From a checkpoint of a small transformer trained on Wikipedia.
Size: 8 layers, width 768, 6 heads of 128, MLP 3072 GELU, vocabulary 16384, 70M parameters.
Architecture: LayerNorm before each block, learned positions, no biases in attention or MLP.
Training: a variant of SOAP for these matrices, 625M tokens.
Each number is 200 + 30 x the weight over its row's rms, rounded and kept within 0 to 999. Layers, rows and columns count from 0. The size before them is the row's rms in percent of the matrix's.

# down: layer 2 MLP down (transposed), 3072x768, rms 0.0919, rows 2267-2283, columns 288-383
# up: layer 2 MLP up, 3072x768, rms 0.0921, rows 2268-2283, columns 288-383
down2267,103,178,187,201,205,202,225,210,103,206,156,207,163,227,156,190,227,199,184,222,218,216,173,252,198,152,174,199,192,235,178,211,204,160,192,178,224,161,268,108,212,260,144,203,181,170,213,247,245,211,247,219,182,213,223,161,208,283,219,179,207,208,181,220,262,176,235,217,186,244,245,184,189,199,192,205,203,198,195,258,176,209,220,213,184,214,231,196,247,168,187,194,185,200,193,178,226
up2268,096,202,186,191,164,223,205,282,180,224,161,139,195,196,251,210,223,189,190,235,206,167,215,166,148,212,170,219,191,194,193,180,182,223,217,214,120,239,195,217,169,275,191,197,221,181,258,157,128,245,204,176,181,148,192,168,182,202,177,218,195,232,223,249,274,174,216,219,210,223,202,194,197,223,212,194,176,202,210,189,209,151,191,174,174,196,210,231,222,172,156,145,229,185,209,190,183
down2268,097,140,184,260,186,225,194,232,177,191,203,186,202,169,207,204,143,202,200,162,172,183,203,240,206,222,201,239,239,272,210,178,214,184,218,205,185,214,160,218,198,228,206,159,205,295,184,197,205,197,220,237,259,174,215,180,181,166,220,216,213,191,163,223,206,195,256,177,181,199,187,195,184,193,177,223,237,227,189,205,218,234,187,194,213,197,220,227,176,235,163,215,221,212,219,175,202
up2269,094,167,201,185,186,248,211,228,212,264,183,252,147,227,238,191,236,168,203,160,201,181,198,229,226,193,216,224,239,208,185,213,162,148,219,203,213,233,186,237,238,171,199,271,197,176,180,211,220,190,163,211,224,203,188,191,232,161,204,204,184,136,156,238,201,219,194,239,222,180,208,179,195,206,250,190,217,205,194,184,222,189,149,214,209,176,178,194,218,232,207,207,253,180,182,227,162
down2269,099,234,179,211,220,229,255,177,196,249,190,192,186,295,144,207,135,194,191,174,224,144,195,184,233,157,210,189,205,166,288,255,249,183,224,190,258,219,208,205,185,162,202,181,200,170,201,191,253,185,225,227,205,163,179,245,180,209,170,167,230,208,185,194,240,177,197,215,197,186,211,200,170,203,192,164,210,249,136,226,193,237,221,233,253,193,181,228,183,200,208,180,198,182,204,162,208
up2270,090,194,237,181,182,184,210,198,250,198,255,165,157,259,242,239,152,216,171,198,207,203,173,206,191,197,180,229,253,209,235,199,204,240,225,246,215,199,227,192,196,181,172,204,167,216,185,176,165,182,192,212,219,168,211,190,193,210,157,208,178,197,190,188,196,182,181,188,190,222,201,150,195,202,216,236,205,236,178,168,176,242,198,219,205,151,244,193,195,184,154,234,191,207,193,172,158
down2270,096,198,221,152,179,212,264,130,155,207,227,213,216,174,137,180,173,170,234,170,150,150,247,181,235,230,207,186,200,209,193,153,179,221,213,166,194,197,119,180,168,254,216,171,247,212,207,177,245,203,178,260,239,212,175,197,201,175,232,184,238,218,239,206,204,170,217,114,124,196,170,256,227,173,187,248,224,192,239,180,125,196,183,208,205,228,179,223,221,197,154,206,216,193,166,216,231
up2271,105,199,164,206,165,140,192,199,190,244,191,212,195,247,218,217,259,209,254,233,178,185,187,221,196,231,221,198,211,205,206,206,195,182,194,193,204,241,188,197,177,203,208,168,209,177,171,215,187,223,205,234,236,215,175,222,191,253,230,192,216,188,186,230,214,193,245,241,187,151,226,272,231,179,188,170,166,188,247,183,153,194,178,221,195,201,192,207,203,196,216,187,189,227,180,253,239
down2271,100,203,160,163,146,185,182,218,205,182,223,175,212,205,249,181,192,217,202,205,217,160,183,218,206,231,202,132,208,205,159,215,166,176,143,281,227,245,201,209,151,209,142,194,192,197,192,166,175,165,172,215,225,218,207,233,253,245,226,214,201,197,260,225,207,227,203,149,185,208,209,141,196,182,211,227,219,218,209,205,155,155,181,180,151,223,162,221,164,234,217,179,181,303,207,168,177
up2272,095,180,207,199,192,234,202,172,159,157,232,199,241,198,189,225,239,201,245,257,214,212,164,194,219,185,203,239,173,204,154,225,197,226,220,194,200,192,189,177,175,230,238,176,219,198,248,223,195,266,213,169,183,258,181,192,197,238,226,188,191,189,174,219,182,184,170,173,186,191,200,152,171,253,225,239,210,205,176,249,215,213,189,185,201,214,189,179,185,190,225,181,177,202,224,182,184
down2272,094,195,232,202,177,189,163,208,216,220,231,202,180,175,269,169,192,154,188,154,209,145,212,206,156,199,170,162,190,209,119,180,144,266,204,210,156,178,220,207,186,238,220,131,189,174,222,237,254,198,151,141,194,244,202,168,188,146,228,194,176,184,183,217,196,215,200,160,244,251,231,220,213,141,237,181,230,165,240,142,234,189,181,200,177,195,211,224,220,234,218,183,203,171,190,173,226
up2273,100,160,224,222,166,176,158,200,245,182,253,192,206,231,160,194,251,169,249,274,182,216,147,193,221,210,199,251,195,219,213,242,209,209,171,218,183,173,131,162,196,218,222,152,208,205,248,180,208,226,178,223,291,190,197,184,200,240,145,173,181,216,205,207,208,199,164,215,229,201,167,176,224,227,159,286,154,223,239,179,261,176,212,238,236,183,235,205,203,136,252,174,202,213,189,243,145
down2273,099,199,271,203,251,219,216,190,190,119,218,192,213,209,202,206,219,153,163,199,226,272,174,206,205,203,223,183,199,200,208,198,192,222,163,193,267,204,197,200,205,143,195,236,123,189,155,207,216,189,188,169,205,185,218,196,225,136,224,171,186,182,177,161,191,138,167,203,167,181,224,215,224,231,219,181,212,185,172,207,216,210,207,210,248,219,209,145,211,205,225,192,180,236,195,168,179
up2274,106,206,193,202,192,190,209,204,222,236,193,182,203,163,172,200,133,186,206,167,126,147,187,196,214,238,230,180,163,206,200,227,230,190,173,178,248,205,235,252,189,192,174,232,223,159,190,173,168,168,169,251,197,210,243,207,199,189,216,176,152,243,219,224,162,189,182,182,221,210,176,219,205,217,261,209,162,222,228,166,218,267,258,225,177,204,200,201,164,164,206,218,196,214,196,249,206
down2274,101,232,248,196,208,106,211,205,181,189,207,215,202,170,175,215,186,186,212,211,162,244,171,208,222,199,239,202,205,245,181,203,182,230,189,231,206,204,195,180,153,257,246,255,200,167,191,190,203,210,232,137,152,231,169,164,179,226,237,163,205,182,191,167,178,180,178,245,221,199,211,184,195,194,185,186,203,183,202,179,215,176,202,214,186,219,248,142,200,198,191,212,206,152,236,204,204
up2275,094,190,149,219,211,209,214,181,214,205,200,202,129,228,225,233,197,175,216,257,239,175,187,215,199,215,193,195,191,240,223,199,185,235,255,174,169,191,152,140,163,236,166,252,168,255,182,240,219,235,214,174,203,224,223,227,198,204,131,208,186,232,178,226,187,238,176,209,173,200,258,218,260,214,157,216,153,155,141,207,179,208,243,166,176,179,212,228,228,189,203,192,212,189,179,161,191
down2275,095,180,208,161,205,158,185,209,216,246,218,195,202,187,209,195,221,230,219,217,208,171,154,176,222,216,203,177,195,250,198,187,206,235,191,167,182,208,178,160,228,217,205,127,204,204,224,220,165,154,151,180,228,212,214,175,187,183,160,224,214,216,136,156,230,198,158,183,175,156,176,222,224,207,189,205,224,217,204,168,174,227,216,200,159,200,124,130,216,235,222,189,222,181,176,172,247
up2276,106,193,194,223,181,268,188,180,185,192,264,253,196,212,154,189,169,249,171,152,269,209,218,162,258,130,235,231,196,159,178,200,203,143,195,172,157,177,268,207,204,178,199,202,203,224,275,189,191,171,202,215,207,196,229,193,200,212,175,219,163,210,223,206,215,213,158,210,220,199,230,241,184,206,169,239,175,234,184,223,220,215,237,196,230,229,182,244,241,245,201,251,222,192,215,168,198
down2276,100,177,211,245,214,153,253,224,162,215,202,205,226,219,257,155,203,226,201,196,198,200,186,237,210,158,235,232,186,219,155,132,193,175,207,250,156,176,259,208,173,193,153,206,199,183,219,208,223,248,245,217,266,138,190,237,173,222,182,212,242,214,176,183,236,194,192,199,228,162,210,206,217,190,237,221,163,187,227,218,222,213,182,195,164,213,199,231,202,263,170,207,203,216,173,203,158
up2277,095,238,174,212,180,225,154,189,191,188,216,204,257,240,219,222,207,201,183,223,207,205,176,194,183,206,220,172,199,172,192,204,229,174,158,167,239,210,238,175,153,223,192,166,177,188,213,169,176,169,173,201,181,203,202,218,259,193,201,210,225,180,203,191,245,171,209,193,183,201,227,214,224,193,204,198,171,173,188,230,233,189,185,209,271,256,112,163,199,207,248,209,217,225,218,182,169
down2277,092,211,221,205,182,209,154,163,166,272,220,197,220,220,222,190,206,200,186,170,203,211,225,218,204,166,227,215,223,223,233,231,167,205,180,225,230,196,233,246,189,226,186,216,217,215,169,229,181,201,188,206,222,160,211,224,234,244,265,203,245,311,195,226,117,218,204,154,169,189,192,196,233,208,187,189,177,249,211,221,168,178,220,199,205,191,216,228,197,204,133,220,182,172,201,236,184
up2278,103,176,173,174,239,186,169,199,194,165,160,207,237,220,203,249,209,218,204,171,235,264,220,191,199,193,213,194,199,166,187,190,148,258,192,185,237,254,202,198,162,176,181,218,289,241,198,221,206,187,182,231,222,176,221,196,211,174,244,194,189,254,169,211,226,151,202,207,217,181,182,236,260,188,197,186,250,188,250,206,130,185,202,182,283,154,176,175,204,215,176,179,207,222,194,241,208
down2278,106,213,220,179,179,193,176,196,185,191,217,207,225,213,230,162,206,198,221,184,184,178,205,173,192,204,200,172,227,180,190,183,204,193,161,190,194,221,250,213,175,164,172,197,235,169,214,181,201,201,108,207,183,219,204,174,212,188,227,199,220,179,222,205,250,204,168,187,206,164,197,200,259,248,196,231,276,169,172,168,186,231,147,169,231,186,198,209,215,177,186,201,254,203,208,212,172
up2279,100,191,239,234,211,203,178,218,211,158,193,225,159,150,200,203,175,203,222,219,139,239,227,175,222,177,222,190,161,232,145,226,229,205,209,178,152,168,197,244,177,179,185,206,190,175,189,193,123,217,253,179,176,215,180,187,214,189,164,195,215,222,223,193,188,240,250,225,239,199,186,154,177,207,232,229,225,205,270,156,202,175,214,175,186,206,213,204,256,192,228,255,172,252,198,196,101
down2279,101,200,240,221,243,215,218,203,255,233,164,256,172,229,227,194,212,187,216,216,218,187,183,168,177,210,184,208,140,160,159,259,224,231,173,175,210,218,208,226,202,214,171,199,218,185,191,223,189,191,196,190,160,215,177,267,226,206,179,176,216,194,267,224,222,180,189,217,200,240,234,215,223,203,169,221,227,196,190,214,112,194,242,171,161,226,193,270,175,189,177,164,201,267,190,193,208
up2280,095,252,220,190,146,184,183,215,204,218,203,177,209,186,192,164,157,261,204,204,220,177,160,255,216,267,165,245,228,237,204,219,218,238,169,207,225,198,194,252,164,175,201,196,245,220,188,223,211,224,136,160,234,238,220,181,222,212,156,141,195,227,170,209,176,212,173,185,181,159,234,235,195,208,204,197,209,176,223,166,164,181,202,248,169,197,241,252,171,179,233,200,215,255,184,183,171
down2280,096,181,215,224,180,162,182,265,146,236,203,172,240,170,171,244,158,209,160,181,158,184,188,183,224,140,195,142,252,174,212,180,231,129,180,202,145,195,225,234,195,160,171,243,184,182,244,237,212,161,160,231,217,217,210,169,213,266,241,203,179,200,202,218,193,197,186,172,211,199,248,178,194,219,172,180,219,156,234,263,181,193,159,220,182,180,213,178,235,247,185,242,204,221,200,191,158
up2281,094,198,219,256,190,225,188,183,177,223,184,155,212,209,259,173,181,249,169,231,202,186,209,212,232,186,263,170,189,161,154,193,196,216,229,210,179,206,216,222,196,205,200,101,209,259,170,195,169,207,196,201,181,200,183,231,235,230,179,164,169,188,195,174,204,137,129,242,231,167,226,147,208,253,232,174,252,255,201,97,260,219,191,190,172,184,188,220,171,161,188,160,252,186,234,186,177
down2281,097,179,255,216,227,189,211,242,182,183,249,185,167,195,181,186,227,174,190,155,195,156,171,220,205,208,214,161,157,191,218,205,217,160,221,212,213,233,184,205,169,171,160,204,183,177,191,191,157,196,208,205,170,183,216,223,188,196,208,163,227,167,192,219,243,203,216,151,207,160,251,251,181,187,214,212,198,211,186,255,172,234,143,242,174,224,230,224,164,244,179,190,209,225,179,207,174
up2282,091,208,222,198,156,222,206,228,175,180,228,210,176,188,220,198,146,135,151,173,209,216,211,208,225,209,230,233,271,218,214,196,154,187,226,200,169,207,204,150,182,194,212,205,148,169,205,164,186,192,233,214,152,186,234,180,224,203,198,191,231,247,188,190,194,179,192,177,206,179,232,184,227,185,168,137,187,186,267,196,164,221,212,252,253,230,192,243,212,227,179,185,225,192,145,217,201
down2282,097,265,181,170,173,196,238,261,221,204,199,156,160,230,232,219,180,218,225,240,191,216,211,203,138,241,262,168,223,192,206,253,231,245,182,242,198,175,203,141,229,216,167,189,130,231,229,230,221,179,206,166,179,201,180,233,219,190,192,174,187,215,229,246,189,193,208,149,215,179,161,212,193,199,127,181,159,195,212,194,214,165,162,220,195,204,126,223,213,193,188,262,225,188,189,241,202
up2283,106,189,184,243,192,206,202,199,196,210,184,191,163,185,190,205,171,266,185,191,193,151,205,155,212,203,240,140,171,178,171,191,185,212,196,244,197,162,161,194,188,197,148,235,189,249,143,222,220,216,158,203,208,156,232,220,216,196,214,178,249,180,196,189,177,210,231,244,163,239,217,226,197,193,224,207,212,225,175,208,243,215,163,197,143,186,253,207,222,163,209,225,163,192,198,256,200
down2283,104,168,213,226,221,246,174,198,220,221,192,196,175,202,142,227,260,192,208,214,224,173,197,261,225,213,209,222,225,222,184,240,243,210,233,249,238,261,194,186,147,252,215,145,191,235,175,199,195,192,143,192,191,175,216,213,227,164,222,211,219,143,239,161,207,125,233,138,230,143,229,221,191,218,169,151,164,228,179,223,225,151,200,166,99,184,172,198,193,166,183,189,196,151,163,161,101